python train.py --num_hidden_layers=13 --hidden_size=128 --num_attention_heads=2 --num_key_value_heads=2 --head_dim=64 --intermediate_size=320 --vocab_size=5950 --hidden_act="swiglu" --norm="rmsnorm" --norm_place="pre" --norm_eps=1e-05 --positions="rope" --rope_theta=10000.0 --rope_fraction=1.0 --qk_norm=false --attn_scale=0.125 --bias="none" --tie_word_embeddings=false --parallel_block=false --init="trunc" --init_std_qkv=0.0506 --init_std_o=0.0628 --init_std_up=0.0724 --init_std_down=0.0724 --optimizer="soap_variant" --learning_rate=0.0101 --weight_decay=0.0 --lr_head=0.00822 --max_grad_norm=2.0 --warmup_steps=200 --schedule="wsd" --decay_fraction=1.0 --decay_shape="linear" --final_lr_fraction=0.0 --batch_tokens=65536 --max_seq_len=512 --doc_mask=true --train_tokens=140300000 --max_steps=2141 --dataset="wikipedia_en"
Each number is 128 + 24 x the weight over its row's rms, rounded and kept within 0 to 255. Layers, rows and columns count from 0. Numbers have three digits each. The size before them is the row's rms in percent of the matrix's.

# layer 4 MLP down (transposed), 320x128, rms 0.0725, rows 49-65, columns 0-127
099:144137164082156169122108127107140121163121106140135117101139188112179095096145098153139160152096137158136149141093127149131138147150094120127131121108116158118114148116138153172134113142137092151139137126158165128097151148110103111125187154114132137158127126118131139172159056119136086111097132108106141114104108140113134118151163119125170151141146167087094123132109146123108125094160
102:151103134106144138167108130137123151165078118125176142120127143119165097140106160124099089126164125111147101157161152135125124166127108109189149105119114131129145107138125150119149127156080103136154153120141123081113182137141163138087081144142122130091149167128138142155175138111157096118148105116110142115123151136135119113076164154143101144130100137115143090162085140150099113128134
101:120131156088121125129153118111080098117140101084161093150101112151094165130122135111130095106119104144175123142102157129099109109110158134110112135182172127099113110135117126118148064142140122154115148147140123117154145153121103166139116127116101111138157158137099126146133184139115181109118121160129156132182112145100138094132110141178126106128170125118144088120170106151155130125101
100:075090139088134106110124097158178157138148118100074136121148139158144123116135110146134148125135152162108148107106135095137142099110184142168135081138129146171098126157177075101116149130144120126105170147129152154166142165122090104113128123156159122147141136148159090144132090154113105140137092130106122116091146127125121141118116161102150103090137112127138133132122150091117146157111
096:136098154126129182172111125162107168116114159155144129155133131131117123121113141137110180129120130124131150113126145125139101145127142101113167120127153121080132111147155161129124185159196157167139120104139129152092106090113115144115105158105124127143114118174109147128099114117153093168103126148121156128150133118112108125124129110163161129157144064137148113126078123112169171143170
095:154121128106107145139122137141122136113169117097122121136127176128169112099161100145105132152143166159137116113194135138126108115152148143142144142149142142145094099114154117113101137100111155125135093115140186153145140120134169120123146127120099161100177153111119168130148084118129187179110153106114145128092118195134145154164115122148131094137111157135162113137120138124118139149077
108:168138136154125140174091090102123156150139141105161129100145121098134136167118105129108143135127092119116115148112150130123132073117099114145157121124182104126124129128140157146098154111102123142080151126115160136093146150122135123112115124115108146153103136113077067163181124173119107134158119098128134112126123103157101181155147100150121134127153125141142181152158096146142171110158
105:081128147149116143155144143153103154106105125168136142148101080100143137165105102110150095082104116132167147107170139120101123107175083155117111101104093126186139106142170132125153115100138130113091130148117115127158139140131123141112131135153158114063102150148148096142128114115146120131138135132143135103132124147096116074104160164095163158100128155114124146147164154107141155133129
097:108120102108109151163170112126096077151152153179108122106104147126128126149144127152111115107139143087102114117106117153138142146114119141120077122165107109124112141105129142133090078117106125100136125138124112066162145117141137139151143125154126124193121115120093106135120120108117159073125151125146133122116137160132193085089149129158154103150118132138129124154143095188127102092148
100:143138101115144113116144184090133083111102159127058106133152168123133126137120150109137141107143129118136133131127137128173107152110174167102114115108130093121142134095155132163148129127136092148121126142099158109165185076124148112143130168096154092136097109102121088126166134148144144134110092117111134129141097113124109155159129134128172103123119079122126158160122081126159142148120
098:148171107141168122108137146171138113107134134128144182131070135103110137141134094144133113150119142125124092144146120107132138182103155140098120111099155115113144129112095079124106177173124136131074157083139119160111128124117127132107082134076104133122149135129101146107159123108088141129119158151144150128101167125126141121101111167157108166102088148154158131110136129119082118102119
093:096135144107131136108143141134099101121123209119110149177114130123130125130133079130126124180138135140165138126098131131139143146112152089160067127133138122163143112147127142152107126164144121092122121158147144119124123139155135139120127091124132078104130100158098154158131127144166117143123134100119181184136142162168154059142150097143111137141145162137102141141135101108147109141088
095:097130112133143124119156126111123134153114140119107103110176130108091115101090071159127153129088110121101092144137133137148134123117158121166143165107119134165171165128120091132180146153103189095124172143131176162132132117118084142148145115145160090110130145121132120114118119111159135129142129090100125137117138113127094132104129161136130193127149119114118143133125144105151197148159
100:166119130135119150093105123117142099132083174106101137149125124154105112125115115118151121108147118113160139142158078133111176152117129123131182146147148123171129126152124093151116142100152167111172109124164122138131070124116120098150106102120118138108153169092138143125170121131133127120152174099126122123123139095125158096116132125158141191167101125162125124147084116117189161123139
104:116124125132127096128111120109161128162101091127130109149097127128134139139113125144144130144157119100148093140153138124140102133153169105136158157098119117082156135122094127140096056156156111148118096091125163127109141134140086116186138140134103136149089153121127137149146110110158116130105171129156111181158141114101142071136138100092118120117123138188139137171133144140122121145194
099:071134106103097147161105114151136179125129134097125125108150140167127074169156137109128125168123108137127132133131124113161155101111108113129157103084166148154146083126135137110081149163130136157127135134095134133155126120159146140136091141136127123149127138155123134119098123126070159135115125143127172114089060137089143114094124101139151157111144092140152102100116092094147139142097
104:075139169080103148134088155153147139147177138128123179119117143122097130121107108113119099129139149106114160142084152114102094135093140115125120150124142154179134130125133141110150140159146106169167138087147134133148124169122136097102165099120164089105144165104124164147094114140100103118149130123136071139176125090118134136125159139152190143139137125105148121122134105112113120120115
# layer 4 MLP gate, 320x128, rms 0.0727, rows 50-66, columns 0-127
094:083140117098135118150090097119135127178121139097155164165104156112141115107132158155123133107090098122107122152129104151132103103163139053163094136123153141170145179110114095090171154126129121108155127153102113139162118124099146194103113121144160107131156122146113170136126099161089149126132121132128138131146137125142147106132119118142128109147133153122148139151123074089149148112112
102:139160149112089163103116155185112133153107112153145131153156132118115137134141122154161128130160111155088124122157119116129118123152092150108148108095134109112124130125136083118093163115160118120134114050149106147173127169127129102090142143141153170148138112150159131099153155131119111147171145120121097123150117132106142134150128144110076170142162159144129123095112107147093158174162
099:089131131153176100177106088136139128162104119138158114149139107118158127113129145122120107116166113112122177142149127103130143075088138130157088109121126133115152146095154122153155093117118074118062109153142117108146149167096137166142141100104105156125132117154104136149134155136125118087142138138136138119139121115156170145116148071099114126086116156178116109102132136148124144112163
100:086148125142149141099146109128064136143129089153133125180107105124130126135123141159149148113135112097109105099129101126123150115099137159146110132146141106135149167129140118112111119138201121145121126133152096112109104106095161137093178113070164155146085141172129108120129158134101104144132102129156121106133161162155121154166149146143107124136122107132097171132086148131119115071140
102:124141158087092117146134148148086127095121155104095144118129129146128128154163113107101122138108145134142129100174173115133118116140137122143129122171148150121099105167164138151082164099089152133145120121133185159133136111136125142101134108133105136129177138142121128118158107165112170153079151107134144122080109147146143091150110125182158080166105131127141111125110132142103160135074
119:137120184119150127102135129157168116110166150160113133124119088180140133124105107119134129133115127153121125109099093159114128155142094139123104132134110085100174141126142093118114111146141120117150154124140183105143100156140106093053189172141173155124116120141139158125108136097156148107145145161150133124104101116140118108132148128109168104112170112085145134093146146129104101137129
111:108131081126142135150183112163078096158146085179135183137105105121096137128075153120140096119127137149151156089166121142080142103163138149104112109100142131126129161105131100148149138113135122129089081179162124175162113146135109175097148156120137124128120118149143107117138124114156122137118111127181149121140109175129129143141146160097101149122121126140142156133136121119135128143124
104:119114140118151107129143155150173159123114161138117134106141141108113108127142148156088146137109089159116146141137133091104137120116098118118129099108126146141120156133148173142137146146106119174113109103114100166128142149085157161099119121176149151101087118123139094075093132118116156156134180170154127098107088124176135159171102126078108110140086145115138116111098125139107150114092
100:152150117146084130151170096145126131128160168165160103149111120109091120150205121155089137150141146136111104165162105135109153092106122111148145112183129111142117113126133117134137144122135122113140111108145146125097131174093151115097137146096130147095130173142105171101095152099101154157120184115113137099131143090134134151172101111123105124115117138103114130082114142148134120150104
099:120110138144152132092126139105120128150114106141142074130112117136156151078099133153134142149174134124105146069159124125122100111125137103126102139140119135100093095076127159078133140127161150097119138127107157140097111121093173143175106164112108118119112104149107121132140126136100085138135133139122142151157085109148083130098132139157101148148130174167123126156138062153099125146107
098:143159135124135075092161104089176127119093127125125116110086120074132102162106112120132115099134137113139145159160099144141096117093105135111109098103136110120112139141100149103069141127157148154125149104115135145101164108108122119099145108109132116097120084117128174109121131153131094160084101112109123141121129137149102114083156126118167116145121138130106168090130116137083077087122
104:078104142135166121149149136140125122170138147147130082129156128113140161154097128172078119182119154161105089157135150104149145141165151090123109136131095109140110121145122068149142113115093131115104158119137114097102167148134161147136149142130130102177153129115148115128152140117118115110126115118121122142155136098148114102122174142136144164147159134139109184156156181133133170147138
099:128138148159097162149181109126129125108110113163100060136123115134173123120149207151126104110112144123151124137128139097066159132144145130138138152119144092122104116147133111128111102147118165126137162141178103134107115150103132139149138123155097118127121117099143134160142142129120118131123143112178143117116108136091093141128162165104146159170092125093138130077132134119156123071113
102:100114126146127114139130099108158092130102129108093101139120145137120146133085113172089114156150107095135086127123100156138139125146140144119188128115106074062141126172124137168085105110148109146154114125117121134119111172152044120151149158135122153140089108152147133163142136113127122121137171137158127148154149092111134098128143139117146123104111136154151149152100140119115137154163
093:129110124097100073173118121142147150137125084082129120111139122126100134132157143134122103164128129154145146123063123127129146099103121120129157127100095159109132127096122145124124121200118132119147152142115125180117150077158147130158086167147115079115114123135110113129116153113107126072102171149162138124134095136142148119140149064135099165130112133162131117138128111158136130148095
101:128117137158141144120143119061135144171140137107137114129121124095102102126145178163150145139102136175148124139126143099178136100154125121121137095161150079103117173128093142132152097114119169114089133162105108154114177109155143156112097129088146168133144130111110096108166170132152131122122149130116158120109149147090117137130121136138070115115153150149114163144096131156146154115154
101:107118122161099099141101147099131144122127099149125124102098155118112103132105072123117134130133148122205115158086091162112164129120115145163145108146106133131132102139138108156117132117108117142120127080137122136151102115151171133170166132130118096143137168158144100105117127148117107153147138123110103080105137141087113148114137179142137076108151096116132061140142138108153102096099
# layer 4 MLP up, 320x128, rms 0.0722, rows 50-66, columns 0-127
103:176155124126109131115132139114111145132105147152143120079098135118132095163102144106097077152151142137146133129124131124131124145116119122149120110167125114120156125145130147163119108165081098162127133128102121078088154098115110049110103132120124144121108144115138095146157116123189103185156107158138112140154166130122132127107164158108152133155087161143137155125123154161076127132133
106:075113110113137145125129121105080120111091105108130146132152153115095117104116115122147127145101052141122115122158107153131140153134153156126091174075130157129101161137125113102129094132116144133107142097109142133121133158140125124134152154108098143106129161095134130182149158151154149141113133127131181129173147075141129103130135131148125154144064130181119156139141106168123110107157
101:088129149099132097158177087109123140155154127132126121153125128114140141146136147151144101165190181109095147151138114141159122087141161116134125079129163132127113168134111071132166147151126074122106107141120115081098134150109135142112103100148136136161141111094134126114160124144110096119153113137071150128130102135163145151123124116081124138104124146153100118165150160131116140095114
099:142137078098109145131127121144134106126120170126093119112114139133112120119159137086131135131145164128101167161157103163088108113098107127125143114167065170103147081104103144148162131107079100110150116150134158130144110174107108185161107093178097117111154119141119098139134128127167160141145150093115132175114135105110143119107132139111100110118148142126145119122143107174123139138112
089:158122160127096137136143146107184111166167126169103118134137147077090113117066164129125128101098106148126129161128104107114133151148174093106160113085104108089138144151116148100152165128156128144118118136129115078178152146137159134138150107135120098163150117178160116142141147128106112171129119107164104152129166106131126149108140134107136101140167137152123144125160126123152109111140
121:102158139136122166168128108094118186107108085092124126112128150116120071118140130156154176112157101104116132133154128109153170097118147118124158124106137136132083095157093148078168146113114136175131112112125115127130132135135122101157101109128102087096135154112125094151138137160100160138101103105108097118109158114117152130112073171138116129171151098139134125116108114116120167109129
103:102135101138131150111115122154130118195154104134155143076168106152121121128167117154156132101170134137089138107143136167161110146151144123119067126106138131084100166112105117116148143118117097136101106149156115108121132145156140169137163119100099148178135123132137185101098133101115128157110120116122166117114097157126124147164147157132089092148137132120142155137146138078138128089136
104:124119099149075141073127122087127127132106099150104149127106123141098101110125150139128121121157112169118142086158112147127129109122085117127109155113109098127112173140145127113143170130161180109145161140166111172131166131136104135133157101125122110099109141177090106148149177146130113152107151153128152109170126137117151147122134161098069132146095119154079108098151106145148120144133
098:127156117090143101130136124103169122102101124112086085131151161130183113100055130133151136166128141163151126112141153136122104142169115184150104105142134138172114144127126128132125116147134131158146155140091085131163154117141105101115101136111094119173131138101141107146152140155137135199149136113161140106133098150145098136136137117159120095147117082128110161110122095109110152124143
100:111138112134160137087107128100091105117133142139194126107118114113097135161150104129130119138089097083125103131097085112150151187127101143138172093141113127130124138153138090160125102188122135179072100118172103172097136156132155145081088138122114132144127128123153123143135110121130140138098143121114153110136140154117118126132111120165106137125104117127157101120154159162161112103115
093:133091127078117106111157134132067097095144152129102132122115143106129156157164148152181106160115164135119118129105088123104094111174125136142126117134131111131147099137113107146157137143143131140123085148152140129118087128148108142149088119134111105152116101102092135147176113103137123136157097144099153130159150136120117116186133089055156129176128149122101142134114142097103099134113
102:131104140106112148167129109120111147131119116130143106135134156145148109134156144139128117136112159117113108155116147076167150119112143074103103098140125132111118085089083118164117092148098119124082163109136134159081139140092164119099130096139119125136109134150165111130102132123114197150118114098146106153121091161134169103151154150121108137120137126130111108148158168161103173187146
100:120133139088140131120126120154145146139091111149135144153132103103106128105162172100115133112164113080135125135167191129089173116106158130180151132143151169174179131087123126148122129118112126117147096142162114138099125140123141125153106085120164120167149121137159155125125127090139105105167091118169151136124112150112114145135143110122127098124110114128167132168104121105136125061148
094:139135101144104164158163127131119121183169150153151122127134090119127098109127102176136097123158141122098134095113138139128143131121120110122127095138121125168137178064108125136159128161096128084109147135135107111130124090092168160106086129132131134070126151143113143119103174151088140103128097122149124123093120121149129163147144197126137109126165102115136165144119139154132112124098
095:107113114120103142141147100099124144151156124081096110115116133117131137107146119159171135182139148119182087086129139156183111118127128144144144141117146171069112109096129107146080120102139138095122110143140128142119138131088124161123157153130108126127126119112175142167148108150102161110104107113134160115110085139148154096125129091138176173145144172129164124146114116124123081130128
097:123148146110073184141132103141133161076152121140132162141126124126105125131085111103103101122165122116133165142104097138103129180120124142159125148114130207124088129127152106133126146120159130135166140076133129122132119104136127121129162112176117122103139152110144133126090136150110125113165124123128072136145162090107135137112159099111149128146140081079145102126165112081115143125134
097:139132108131114157084174136122127120133158128130110136104091138101155151142104135109112127112135103116206127104160115152145105133163156157144167123095200102162132133166159182130129105141150155155113111114151142159120121110123142158103145139142192108111124134109128123142098153082122137126122156119120107107127099114162120132168085090135101108119099120134135142091131121084143135110116